Weights of a small transformer language model: 0.964M parameters.
Each number is 500 + 25 x the weight over its row's rms, rounded and kept within 0 to 999. Layers, rows and columns count from 0. Numbers have three digits each. The size before them is the row's rms in percent of the matrix's.

# up: layer 6 MLP up, 320x64, rms 0.315, rows 210-240, columns 0-63
# down: layer 6 MLP down (transposed), 320x64, rms 0.131, rows 210-240, columns 0-63
# gate: layer 6 MLP gate, 320x64, rms 0.282, rows 211-241, columns 0-63
up210 099:506451514518507483506464501518473513521516515485527506510461513519480472490532514466507498454505537556528475499529494531504517508488511542511484464464500483482466473541477479540524518475543530
down210 097:492549460504497505512528460486485512454479484523522488498515511515488472478485535463487496509495486503497514518462509430480499485459526501487517524534494520498459511466541459489440481485480499
gate211 100:536547578527500495520516465485521526524494504472499512531547499491470513484525511497458484485456518458470531500531493469480504508547491501518496539498514495479508485475488505538514476517479508
up211 098:498495494537458509496480509484503520504524496476460479541510545484491552477497491477491522447510518487486453544523530449456487463503463533517506518502486507524499529491490557489500498509512497
down211 104:526511493543505480494478526524501493537585476451485497487500476504502502494485474467504469506461483462496509492501493485490473495455468489490502494472508540472491467491512522431510519499476524
gate212 108:502479514481492544502487536481460528477505505476481526489484554519483533487492497443522447474454471515490488517486481486493534469522492497496493510508557486519484465548500487488509524473496463
up212 113:518475484555511488542512489485521500484504469492529464499521517493448493538522519528492516498527479475452511472470544547512515513484541502526497485484453531494466515513528495536507528530507506
down212 117:498500521499508532528478534469503489474474513505463455504510469505477564486528554492464513484474519457466510528452519517477479480495507567463504506489511476510471518478506508502496502497488525
gate213 098:502517458478487508527462472481465511558525520494493481456496526494513507529503516466507465505482515552481519473525514501483538520508505498514487519454529503475523541512477546497553489495536510
up213 101:445477550519474487538527458531535481463515496480519504495475549550505503454498495538561495493497497499488486464488486496523490512507510530494493480496512504514530509514514509466519468488483543
down213 103:539498504490493486500516484482497448507500481492543503504495518501502529514471482513530483518524499544562482505494503516496448484519475469514537508484504521516460503511539540512543570483463504
gate214 103:489497499495473474468515525481512522483501506546511539566521491489468526513448502470472520482537509542516503509524493481507482474450509481471471515514488487551500475459474503488516460490504470
up214 105:550497511462509507462482494500520470522479490534506499491506512488506495486501532511466508494496507525481488529492477547506499484540479484507529450474564519494483526550497452543515544511517536
down214 102:495474485516477497508485505481480518515504493466502445493462499526505524486511468486503482504407507469483508512494480579478484495522483527517510483478499544462514533503526500510542500486494498
gate215 098:527497493490511477501498524465551497500514540522552506509491524500478502513439501458496526497498514486488496516501516449501491458538511501475543539504531470473475497533518559470523504509522486
up215 113:480493505428515497538548510503500492498514489504445487491508523482527471508520510523524470489498482527528547522566490504469513492500452495517478506519487507557493474484469473488518510483473499
down215 110:511551506483502506540463503500504429485487495524518509510476515480465522517530524506518491470474481497479546541520485506488491471529459501491450485539481462498503496479473544516492496500509454
gate216 100:480493524503445548504504488481504498502491476516544506487446497456499514476491497513542531466511545498475514501432502501497526479471548475495485510520524490505531514501545516499498473505545494
up216 101:512518524465519474481478495551534519554502512482489445505513506492496513494521548476493512525532537446477524509465510521492508486487497507489544490537478443491522537510463483496496520507501516
down216 100:533491529522495444484523499542504483548496509543492507489525507464475510509499500518464565477488485527546487485508518523556486489499484537487469524477528500498489515473490501485529476526513461
gate217 098:503506515572475539451510496533520471505499495519479455473468498486488509494494470485479522524478483459491499512521529477490526518515445526513499547456517489516454511501493543489510501517524511
up217 089:485481550468495506490516492520530507488533439513469548516509490483473490514494494502521540477497535528502493471486481458530460506448496499501495465477512494488508465492513439479504464538508488
down217 085:522521503514544502527519478565546460480460558491500497501503483479495528489519507463528490514501517520525487511475505493502523470494517494419486554498478521522483505508532514512503492491499519
gate218 099:484477492524474520540495493501495480520494497495482478491470502506477473535558506504521508495520437524480493495469449444487469560489483486477529531445500498495510479495495520486532516486467513
up218 110:522493536467485483509505470513479552499480539519471499492473447469522486530460501500459486526492476471531455500476528532521506487513450465521475531495507515516453484502507510507527519494502469
down218 110:516522520446508488532492514453485478482471452483498537524509470459473483500509533518481511507482498517492484502507545537463490508503549513544479538468504499503509507515513482522538469509527454
gate219 108:492551519490482502498496510460511503505482489483531509456518462465488494529511511499499503475457488439486516510517476508501501491440537442519486526465485477488489470513502462540515477514463472
up219 093:494554484500465496536519477526508528538524479528548537461482507495524464496507467481528496475457528451473499514542465498521498478466473503488525505464526492507463480491477501519496508503479515
down219 101:504503513489496499501522504468486442509517501497498521505528512470517468507442499513500570507469517498535492472479487511522504519529500455513486516491463482497506496477541447483545543538530481
gate220 100:484474518514490464491486473498516520527540489493515495471514460501479500462521478482419462439517509491493498468489524485515512498511517519496512528473484497488513517486525539489537441506463517
up220 103:504471475494531509560500532484508510473461505530513513515526492494506511486497509512501558517533493534522523520488499532521481462503537499517430453520474514480480542486533494521467516510494474
down220 100:476497503492493523528503468508503489510453485577495482487486509512563511537509542494487487506517512490479493515500560509480489505473468466457509495574493503447501509511512496492513498522496505
gate221 097:519538514501469494466520529479524467519457495535464504511499509522484564510488520512495462483496487497495489483503530510548509569488494499491522515510469491510558494519485511556528468495494500
up221 109:511529500511464531487549547455511517467503508496513497486491488485488522517498489514527512488502504539448472528488523520474458515527477523514445488467472482530527539529549484502516473509487525
down221 105:515507491535515531469518490494552516495459490499499501502499484491467481498509519571519534501526528487523485508517524620516496505515532518511492514507495477509502516503492496488478511502506478
gate222 100:518510479486506504465546519495498481463472466515507518467530523461486501529499508512485485509502475477514498483450524477526513469531476491502466477529471445497471501468508439495538547518515491
up222 105:482485472481511487517486503512565509503510520501460504471520507502483474529511539497487490438514478475526475483491477513489513549546518533482448476464497480480521504488466514514478525500445509
down222 100:446467503475461502458482481508516459476485507524491540501488504516512547525472490500515516443528512513469499513517504541522476454473513524492512495473513517495484522472493564488529494496472478
gate223 100:491520468499523489507479473491528507451528529484493519457497495493516503475466485509521481456508475506463551524508532483491528506497497493487477499499475523571537514579486517490508494490518522
up223 099:477458495519534475465485511487495504507516501514526493456469508528503501457527501467504507526476467486452524522491521512495501535498552494451507531505428495473512531526513484516471524514527515
down223 094:527506508526508536460489508504498452508502515469512497512523534532467521501496466489506490519520511466509514482503500473558575521490505503464516533507456500491491571490486509494478479488526530
gate224 096:465504521532512489530533486459493530506482532485485503526484504470472532469522478503527496513492497549501519506517556493504561489516514507513493527537476541535511499486467485547521499499505445
up224 094:478491512511520472524514483514559498451487537484515471457480517487487499548460497536522500534490504512496527503484455509512457504490578495512478495520491498539522485502493535486497488516462501
down224 103:522559490492498491498520499477472547514476481500441475475504490494514480493498464512506499524491497504477485464527509476554506511537457453488480515493523475538507527534497529528503467483464463
gate225 099:452470470488479490504543503481488516484489469534488503501471520476507509514442463500506496532489421535486497512515460499483512507521488453516464500490480484507495533498480464488489493514466455
up225 102:494436490520530471490481502513512496517490529455531496501472464466456503486479467553518488505492461485532471523514537533523498529542523514514468467496504488488524481502496526510505519553488494
down225 100:520504495537488469466494526501540473494527504423531546484471511517559496520518507502535505492501507496498517458507522533463489503476510477469504509498506539547457516475510515512519499486476517
gate226 099:583423545498495505498461516487476537473504530529489505495502446466491536509513515491518498500508525505499494522521557515486486484539524484486510503498520508470529507523509496512514498508514493
up226 095:500497505497518455509491475517489493514463456482511508527473517513511462497508522466559459537501504536516437470488499485532487536501493555470505513490497506519544534474482520494503542518502499
down226 096:533452523498492520511454539452508513510490533490519481516533465490495525496504502483506471483514510530526504484539559446498469469493514488515524545510506470479516515522518479526538481495511463
gate227 096:520530478503490510489531542474514502461506485503551504501469496497541462488508443518520486451494475472460513484497501492524467479519534457508516487524482497522470496516446455517537505506515510
up227 100:473507482507448495531501543494493518523518525519539552480491460481520499510453452479521478497509488510474484485515473544536470548521528485527498495519489482504525499534491466478536482532503493
down227 106:465457482536536488488490507502475504524510455482454504507513520489528486484520501513520525507501463480507484490524490598459464502524503500490529520519511508488488505504470513506507534457492541
gate228 090:514455442497461505529509494492520500539497535473563489486497462504501476539484517472510475532508511503528461528497482506553534530532495490501488510536499492532545506524473521486517488504512489
up228 097:465544506512516494472498484511498511490525476469532524485462478485516567467494457478478509532492512535513521466522512513489530519469457535466502506554505487469511542499546502504500498499517501
down228 099:466490499486516476479503544461435459497492511522491460497484518470499546511488486500471538499501498537481462514486488515547507510455500511532481507492490522513462484502478494550503464515521539
gate229 091:501537484506501507447521515477513489529496526489476532519499510525508482511503448473488467464494499508462550516540473529543512516473506476495477515502491503481498573507517522520457487491454498
up229 095:498493509492499484481518505482509500499520492454512494483482526557507494487477489510505420482487468519501525483496488550519483504505470522501469453557522527515539514504518519483471502488482433
down229 097:485479507496507516455467502483488506517496497460500527463480515476474487501502508547527516550506472475501500513498486594496513488500498504480499500499458481482482476457485479486488529543513556
gate230 102:477452480499513515501502479508480451493458469483478502499497536550485489521515467528546481481532550487497519500485543522483469518501489514528469494513537502518476507484488545502466487479551475
up230 094:518493507506543510555518488464473535518502549495528490508547556516526504492510534481545518482546517482533529542518496499486520509511487520506525490488462474490484459502479485530518511478473503
down230 097:472518456477486507537472493497474530480479454496499497447497486489497493467522477453460430510517466481448538473503487531504501525478525507515500523530512524487522506502526518487480509505529515
gate231 102:499505537515504518508532496499499473494478481480471504474522504484494527466534518498511478497485527517473555508493487465487537479537479522472540500500542495494490525522478510509478432576485477
up231 105:496485519513460519482473502504458488493511499495507534487531482475515542486534498501513460536475486515477535507513467496448521477532527526521483486503483506493477535512507551486524447564482510
down231 106:503513505512484531485484576469533478490536497452482530456460512514498500487491491521463535500469513505494482478523501535486496506512517552491505512478506484477501472496462492522497442490494550
gate232 097:515494493504476460474536528536475510504520455460514504483503517457518524500499497477467448547475481523490539509531503471473528537492478489498530473547467499514521525509501504526542528481505509
up232 080:460525459503501544544511482496517488451514483523502493516454520520480548502497490522473511501511533459495462482471484524499481491477509535502487542477473538491507502475497513486472529526563500
down232 092:547493529505503522503462470483490504497515438522516498506483531494528527564485492496482521513480537536493506509480483435533496535514482510537481496503544489501500546525468489519496474472503502
gate233 108:548504494456503467502515497533569518509510513527496457488491490516548523475536479480494477493506479474511526509529491473502482478521510520502500532469508461480513549482480552469509516461513502
up233 122:485487492510494517521513461585461514514483501503498502497432541459485503503517530510476493508544522493437502519527517494475505498502503529512501512490459527486495479455464503518505510484492481
down233 114:486513482503522468454493456496481485530482457511477528484456526477511456516527492524495524487471457498456521472538516539467460502480461544490517518475487470467518503502508502507499481527498501
gate234 099:514521511516486499486526530508482524518498476482492486477472472517486524485528508512500501473538480509497489446518524474525495507513487487452473512505489481528537525427537513506511504443564472
up234 111:491492469489488518481497480482487518480512478548528495511505510525548492498481494468528523486508478512479528538500487530522482465514500440517465442531490478454487484494529470442492480498505538
down234 106:531508529514480505475491517498481464524489471480483506501484509529459495531503525482530498499562493502538461498494523519488495502513516564499539461466467487486467517439528497537530516487513507
gate235 101:485531497442502505508512534485499522521457527513541487475543493532470515495503458512506458504490529526538528509527508479501514468518505494479479518529478532473531500502532467528469492507551535
up235 104:527552555487457526490513482497545530504478496481512494523503554509492518494489497503485474502488472520506522478462515492505525485476505453494499505502553550521491456507517522498509469524492443
down235 104:472488523455542474474539479489506506446516491503519482490514517517527520478484498523521459468524467492505533448528540479523490489505552496480467511504504525530519498517491498514519469551533494
gate236 098:491462521494474491458474492491463493515505495477472475487415497476463510511524500533488475517522499477466547487502507513469485522486532528518476551485507472530526525497464501462495481511487490
up236 088:443550467503493544520521489468498524460458503519508509508490482482459498516471481484489538520498527521566487529518516517500502472476508541505491489500500495501460468526473468460493498521498478
down236 086:512495500502480486568508482496489535548463476499506504540508494488522487486514518436504419468478484503516484512478482488501498537469491474477503471473499494497483465521535472499505466509483523
gate237 101:506462526530487506524508508536514505466531508483498495501467505491495471486508486469496455498531517516459497468520484462540518469482442491514485549511495486495490535476539487480537500539463545
up237 103:490464474481521511515507496508546529509502545562525497524485519497472526491486482524480531485427508505490525533499505543490533450506501547473543506494506495485513482501470526491510498504510536
down237 095:480495517509518488531508483476489520466515529544495517475546484508501505495481510495529487501527530498504503466539491435502512518480535492498492445453459488494535511468475491499447484490449520
gate238 103:510504525517466467482518521547420482477492520505498496545508499456506511520535491482526504494509500509462543494498489488539509503473524459558533451501488498513518479500497478534499485514500481
up238 101:507507502486487448501511545504472470491508493488547511518515533536526499494535529470502470505523507544463537524501508515496531505486516510519507462458537491552516472483513495513490511558546501
down238 093:484489483488500518506463479516508530518490529508479476475496499496476498501494488523485595503483502459503464498514500576488514508522483517464528475530504513502505530480472497503533457454522491
gate239 101:471512530521434504555483573518535489491506502505502452474504489463504485484482491514488460527463517518534477494518505477503498553490498489524501512532555523503509507493507511478511517478495498
up239 103:518478481484509551470489541524512527484530499542443508491538531469503481464508476479500515501486486493481516485490499521460497503517501501508538523485498440545510518518496496502568517517469520
down239 105:501500473495536546503506497526523464476518497525502508494509540485523511529525541497498514508486442520504521505446461459509471472521537494480499485498517492551506466485503533482517503561497470
gate240 094:498485513524510561492464520483496459495474499499490488481479429464487489488517538511473476488512487511509479497536536464522512475509497528481476499493529483502522567492539510477461511481533519
up240 109:529488511478500525504481510535469474550516497491508524515559523524541507503504493547515460506510483535492496481438552530517493504486498483480495491515506492545502470462482498499446470496493481
down240 104:469501478502511508479501508527532516448534503484445480462532492484519558554520515512494468524494513471526498524555486503492488527488517476504502489487539501517493491459462472511489521520543508
gate241 098:537477527471531523555537503504512497557499549493494493522525518457490508530505485487554510493499496468486510502522498513530537501512502481496540506499534460493546476524506528478487519539483474